Part of a small language model's weights: hashed n-gram embeddings, skips across layers.
Each number is 128 + 32 x the weight over its row's rms, rounded and kept within 0 to 255. Layers, rows and columns count from 0. The size above them is the row's rms in percent of the matrix's.

# layer 7 attention value, 224x224, rms 0.111, rows 150-178, columns 0-111
size [111 112 106 107 111 102 112 116 109 107 110 102 102 113 106 104 102 116 107  97 110 114 103 100 104 100  96 105  99]
[[ 70  79  94 194 171 112 168 141 153 175 138  93 168  93 111 187  53 138 115 157  76 151 110 148 161 140 140 121 148 131 125 141 132 160 100 101 188 115 125  99  89 112 173 130  78 117 172 133 143 137 128 117 159 204 154 111 114 148 121 133 113 134 136 113 114 147 115 151  98 136 107  85 153 102  84 140 181 126 121 179  88 149  95 126 126 161 102 148 137 142 155  75 113 125 137  85 140  85 104 104  56  93 129 172  90 192 195 130 154 140 219 133]
 [110 149  69  99 135  90 128 195 202 116 134 102 186 129 174 175 168 142  82 151 131 124  77 150  97 161 163 121 110  96  70 157 128 130  99 140 125 132  88 107 158 119 172 172 152 132 104  62 171 177 114 153 129 114 134 117 171 103 107 209  74  83 116 172 125 130  89 129 181 124 122 111 151 175 128 120 171 140 139 137  81 181  90 136 196 111 156 124 119 111  33 138 143 148 129 176  85 155 114 151 134 155 113 141 181  72 100 125 120 128 144 143]
 [204 175 130 194 114 118 156 137 129 111 128 114  78 164 120 116 149 172 117 142 131 176 117 122 113 146 135 136 141  50 161 135  83 172 138  89 124 158 114 174 121 144  81 127  80 118  99  95 104 107 159 111  49 147 116 123 103 130 136 123 128 115  94  93  83 131 146 111 164 117 120 114 123 124 193 116 141 103 143 100 114 168 136 105 101 188 202 100 136  59 134 159 175 147 110 142  66 170 135  94 118  66 109 122 101 106 113 161 154 196 109 185]
 [ 64  66 191 125 132 130 129 123 146 139 124 114 118 127  87  87 118 136  83 133 107 132 164 108 120 154 109 134 165 171  94 168 137 143 160  83 110 208 129 106 140 129 128 168 141 171 121 142  97  78  90 102 110 138 158 151 182 151 150 175 156 149 218 175 101 114 114 102  89 144 116 114 142 166 102 109 148 137  72 153 121 242  58  82 160 153  96 144 135  72  99 122 147 134 103 156 144 158 118 160  69 130 149 157  77 126 124 185 136 142 117 134]
 [139 159 133 123 164 145 207  94 167  79 153  96 105 153 141 110 119  74 106  94 135 123 117  90 128  45 118 106  59 184 150 101 154 128 142 186 166  89  60  62  90 154 137 154  91 150 125 105 124 179  94 144 113 165 169 177 149 128 124 122 133 122 131 126 131 101 131 193 127 130 103 166 136 165 127 116  92 102  93  88 147 149 185 145 113 117 128 159 134 180 122 101  99 130 128 136 121 117 114  88 140  93 103 107 157 151  90  94 107 151 120 113]
 [ 96 129 149 117 146 125 171 122  98 108 133 161 127 198 177 129 128 127 140 180 129 153 113 162 113 156 186 101 187 153 180  99 154 120 136 165 100 160 111 104 157 131 165 105 142 149 143 105 126 102 125 121  74 175 134  99 140 102 121  94 149 149  77 114  99 169  80 118 143  92 160 145 149 169 132 130  94 137 184  85  96 140 133 139 139 220  91 147  87 139 143 169 144 116 151 181 129 178 166 108 168 166 199 103 109 153 180  57 145 150 106 136]
 [161 144 107 156 143  89  94 135  75 125 159 152 183 144 188 152 165  88  73 101 153 125 109 172  98 118 130 102 121 130 102 164 111 154 140 143 100 145 176 154  80 148 141 117 198 103  95 145 137 185 110  96 124 167 135 133 118 169 153 141 107 132 157 174 125 134 116 139 134 123 133 158 139 121 150 154 149 164 169 157 139 130 145  98 157 167 112 127 158 108 159 144 174 118 121 134 147 177 147 143 140 144 144 101 193  74 145 101  80 119 144 118]
 [137  94 156 139 140 155 107  98 173 101 135 134 132 110 187  92 126 167 157 177 172 128 141 192  94 132 139  86 131 127 150 175 129 118  84  70 149 122 160 146 136  95 112 110 107 105  85 139 155 153  75 137 123 132 117 181 139 158 124 131 121 131 123 140 117 147 133 123 126 133 112 159  90 157 153 149  91  88  73 172 148 127  85 172 124 111 153 106  87 114 115 146 106 137 100  95 108 106  58 176 114 140 173 125 109 183 143 156 166 105  74 129]
 [124 149 189 149 146 123 151 107 103  93 200 104 148 142 174 150 168 139  83 118  83  70  77 155 153 187 153 156 157 154 119 178 143  93 143 153 149 117  90 123  80 126 182 153 133 121 128 113 114 147 109 133  78  99 131 131 134 169  98 129  78 115 142 109  88 154 174 117  92 138 196 147 105 186 121  92 159 133 116 132 145 103 116 125 101 149 116 178 116 105 115 123 133 150 148 162 137 124 120 151 156 112 143 110  91 132 181 134 131 121 116 114]
 [133 157  74 157 100 110 102 143 106 203 146 130  45 149  84  95 151 104 120 143  79 144 138 167  98  89  80 123 152  91 150 161 120  57 114 165 168 147 129 142  75 159 136 161  80  88 150 131 143 187  46 113 127  77 107 116 168 137 138  87 165 103 140 124 203 122 198 151 126 122 169 100  75  90 134 202 129 127 176 157 117 163 122 140 196 128 148 111  93  94 182  92 139 130 122 128 136 108 165 127 138 102  83 129 118 112 184 181 141 165 160 138]
 [132 146 110 173 142 121 147  86 124 103 157 110 134 165 181 105 114 158 183 118 176  83 149 146 112 150 112 144 103 104 145 102 130 116 125 105 163 127 172  48 151 153  81 116 134 132  98 156  96 160 154 116 146 158 126 173 111 160 154 103 177 113 127 131 141 107 116 137  31 191 117 165 186 150 129 132  81 115 146 159  69  93 175 142 153 170 199 123 165 145 155 120 109 140 111 130 156 103 175 133  93 172 112 119 100 158 168 121 163 106 141 173]
 [158 134 220 170 178 141  88 142 142 120 100 125 169 100 176 190 139 122 113  96 141  98 130 130 152  77 138  66 122 149 141  82 141 149 149 130  95 129 161  86  96 122  85 112 177 124  90 131 134 165 103 100 135 109 153  86 152 118 119 196 136 108  89 153 199 115 129 133 153 127 133 114 181 141 124 153  95  45 101 142  87 132 191 135 133 109  64 145 121 121  78 156 140 158 169  93  92 142 152 144  92 139  72 180 143 131 144 103 126 108  82 141]
 [141 111 106 145 123 123 186 106 109 149 158 110 138 146 159  78 150 109 118 121 186 133 131 160 153 135 152 105 149 179  74 102 144 159 123  86 113 178  98  95 111 157  99 132  71 113 133 106 130 120 155 196  96 165  89  73 104 181 128  95  93 197 169 158 115 132 126  91 160  68 107 106 104 139  64 151 136 105 101 114 102 129 128 133 157 112  49 136 177 160 139 147  82 101 144 185  97 133 142 145 145  76 120  85  85 127 143 148 125 158 187 158]
 [145 158 144  94 119 205  87 139  63 127 136 178 137 111 184 121 130 147 166  93 147 139 150 222 103 146 117 112 116  95 115 132 101 131 145  98 154  89 149 148 192 119 118 154 127 108  66 152 148 149 132 114 150  98 137 133 123 132 119 118 120 192 113  84 100 121 179 153 126 185 153 115 161 143 144 173  61  77 179 131 125 148 139 143 165  96 126 157  82 120 126 183 161 140 128 104 144 102 137  75 122 127 138 155 143 101 156 107 124 124 142 126]
 [125 114  95 102 136 152 162 145 105 156 135 177  99 158  48 109 151  86 108  95 143  93  99 186 171 129 107 203 122 141 114 147 184 120 129 147 138 143 102 135 174 152 104 131 120  97 129  88 151 105 126 106 108  81 175 100 106 123  92 137 140 103 129  79  56 159 131 185 132 138 118 144 104 113 123 189 131 125 132  91  83 137 106 100 108 145  84  98  98  73 114 142  60 102 185 119 187 146 147 115  82 163 102 146 140 136 147 144 117 138 112 193]
 [182 155 132 100  72 147 154 172 170 111 121 111 136 115 157  60  96 141  79 161 156 210  92 115 176 151 123 139 188 160 140 111 109  73 124 109 141 154 147 114 102 155 119 135 132  94 104 145 106 135 171 107 169 164 166  80 193 174 113 117 108 156  81  84 148  98 175  70 157 134 133 151 115  87 143 116 187 143 166 153 159 158 144  75 108  95 126 114 139 124  86 130 214 129 107  99 123 126 129 134 103 147 126  55 126 177 153 124 129 102 129 156]
 [105 128 124 126 115 139 124 121 137  81 114  71 154 153 161 154 144 154 127 137 194  73 131 133 108 105  52 130 105 190 143 145 170 115 209 110 181  72 141 124 145  63 149 135 129 145 112 166 145 129 118 113 159 128 135 120  70 114  83 211 164 112 158 116  67 129 131 124 101 146 113 148 155 109 106 157 101 200 132 172 164 117 151 113 174 150 108 105 126 169 164 111 129 131 161 107 132 158  95  87 124 106 152  97 167 120 105 120 136 140 117 173]
 [ 86 146 124 110 138 121 163 122 179 115 139  74 134 167 136  89 117  92 103 172 112 161 144 168 133 128 175 101 100  95 113  85 137 132 124 141  93 152 132 210 113 139 156 163 139 158  89 113 136 123  78 125 121  85 136 158 136 146 163 106  60  84 159 105  86 130 152 125 100 117 102 110 146 114  82 134 109 137 202 162 123 150 107 124 148 165  99 140 110  54 120  90  70 131  89 122 120 115  88 154 130 171 143 141 101  48  87 142 154 138  91 141]
 [186  81 140 168 150  88 139  66 151 128 119 143  93 151 171 180 159 144 110  97 148  81 140 128  66  91  38 108 119 119 112  67  96 121 136 165 154 123 113 131 140 119 112 116 144 143 115  97 126 122  98 110 106 190 122 148 185 138 171 118 126 142 140 108  78 166 104 173  97 135 150 233 112 102 104 107  92 132 111 116 105 160 134 102 112 126 111 111 116 144  74 149  55 172  84  91 139 155 118 116 168 138 141 105 124 138  99 139 158 113 103  61]
 [123  81 142  94  56 147 144 107  98 159 112  87 137 121 137 175 154 105 150 123 126 178 173 179 133 183 132  84 130 159 110 128 152  86 150 175 170 149 152  74 116 126  95 148 126  85 155 118 141 118 164  97 144 101 211 144 119 117 102 124  68 131  76 135  98 129 149  97 132 129 164 129 141 113 122 136 114 105 148 160 142 106 119 188 135 152  82 119 128  68  90 121  85 121 186 141 110 129 185 126 145  90 174  49 105 134 189 125 101 117 141  82]
 [ 88 137 153 126  99 136 119 130 125 146 173  99 125 123 146 144  84 109 172  83 129 110 210 120 118 192 123  61 122  80 121  89 143 131 179 144 146 162 163 151 128 167 118 128 170 132 135 164 170 141 157  83 111 165 103 107 133 123 133 129 116 129 140 129 133  76  76 131  97 114 161 146 156 121 168 170 123 140 127 161  87 136 130 130 139 154  38  49 131 151 114 138 159 152 123 139  92 167 149 160 109  95 135 132 150 114 145 180 118 184 114 120]
 [105 182 140 154 137 119 141 155  49 114 164 134 157 173 123 125 127 149 110  93 121 107 132  68 128 124 132 101 124 182 157 168 106 101 146 193 176 157 128  89 129 116 117  97 157 148  82 123 179 113 104 137  73 202 107  83 149 149 129  78 132 116 104 122 165 112  92 133 166 155 147 137 133 129 169 123 115 123  94 109 152 134 133 122 148 106 114 116  87 157 150 157 135 130  71  87 204 128 140 136 218 123  94 120 119 108 127 147 185 141 210 137]
 [133 190 127 156 146 106 130 164  89 125 120  93 107 119 154 108 151 155 145 127 109 143 106 130 104 123 132 100  98 132 155 122 129 203 104 183  84 107 117  84 105 154 126  93 100  99 116 136 131 120 105 133 112  65 125 158 134 100 150 191 191 101 135 117 133 102 147 120 112 159 127  65  94 137 101  94 124  72 145 102 106 139 147 111  76 196 132 111 124 168 138  53 170 153  81 138 181  97  99 105 170  70 126 142 143  66 105  88 110 129 114 152]
 [200 168 122 131 163 165 207 132 137 127 130  94 125 160 115 106 165  90 108 181 111 135 104 141  27  97 226 173 123 156 105 114 109 164 125  57 139 111 138 160 118 160  98  85 125  58 107 110  81 149 145 119  69 133 131 128 152 110  95  98  89  89 153 159 165 148 148 179  83  95 147 163 131 151 146 131 123  74 115 133 125 149  92 131 134 110  97 139 176 139 160 154 103 150 135 186  85  89 147 156 156 157  65 196  88 148 174  90 134 138  98  74]
 [120 140 137 151 101 125 144 139 104 138 117 108 142 159  79 150  75  81 154 145 190 110  74 122 117 154 164 144 139  93 170  88  92 102 121  35 121 127 131 146 128 116 157 154 141 106  84 139 179 137 110 134 160 115 120 151  79 111 135 151 154 102  88  83 193 114 106  75  93 145  99 159  90 125 105 134 111 118  89 104 125 147  94 118 109 119 129 148 131 147 120  84 159 126 126 203 176  65 106 108  97 135 135 104 114 123  94  96 100 125 151  68]
 [157  89 141 121 109 143 107 145  94 120  96  83 100 115 159 129 137 132 122 111 119 147 107 100 118 123 134 119 123 133 102  94 129 128 118 196 166 119 173 160 168 169 167 103 207 118  99 147 141 203  82  82 157 161 104  99 148 151 123 168  97 153 164 101 111  64 107  77 128 133 110  78 157 112 169  95 176  98 141 110 151 152 156 139 144 106 115 182 187 173  91  74 112 100 126 108 158  98  97 143 149  96 122 114 112  83 149  73 114 111 165  60]
 [106 178 156 109 177 119 136 102  65 175 113 157 144  82 103 157 111 201 159  54 119 100 171 145 145 134 136 152 113 137 134 119 179  64 165  89 129  67 167 153 125 131  87 166 142 108 121  97 146 150 178  73  65 166 105 166 127 119  73 127 162 149 141 107 101 139 117  81 151 123 126 167 148 163  42 141 131  99 137 155 121 118 102  87 133 173  95 102 110 152 178 132  64  97 156 116 149 132 120 149 113 132 111 108 124  74 111 134 140 134 143 173]
 [ 83 117 145 141 145 117 126 153 153 139 161 136 158  91  11 149 122 151  85 182 186  98 121 130  98  65 113 169 179 121 101 183 165 110 141 114 177  94 140 159 196  88 138  42 101  89 154 139 132  98 119  85  94 173 148  56 149 208 126 141  93  97 156 130 151 125 184 140 122 133 116  74 146 108 114 110 127 179 134 129 124 125 155 126  84 105 118  80 141 155 125 130  87 113  75 124 143  98  91  86 105 156 106 137 116 124 134 124 121 101 109 139]
 [ 96 137  95 159 116 105 124 160 178 219 111 108 112 120 108  77 128 149 109 131 140 109 155 116 196 126 102  93 172 127 128 141 145 102 151 118 144 127 135 115 145 143 172 122 169 108 147  86 141 141  73 142 109 162 112  50  53 163 173 149 112 206 103 127 109  88 147 116 106 158 173 138 119 163 175 142 103 132  68 125  82 133 199 125  83 149 141 134 102 147 118 172 170 160 107 127 158 187 132 120 177 128 138 135 118 126 125  93  95 160  72 116]]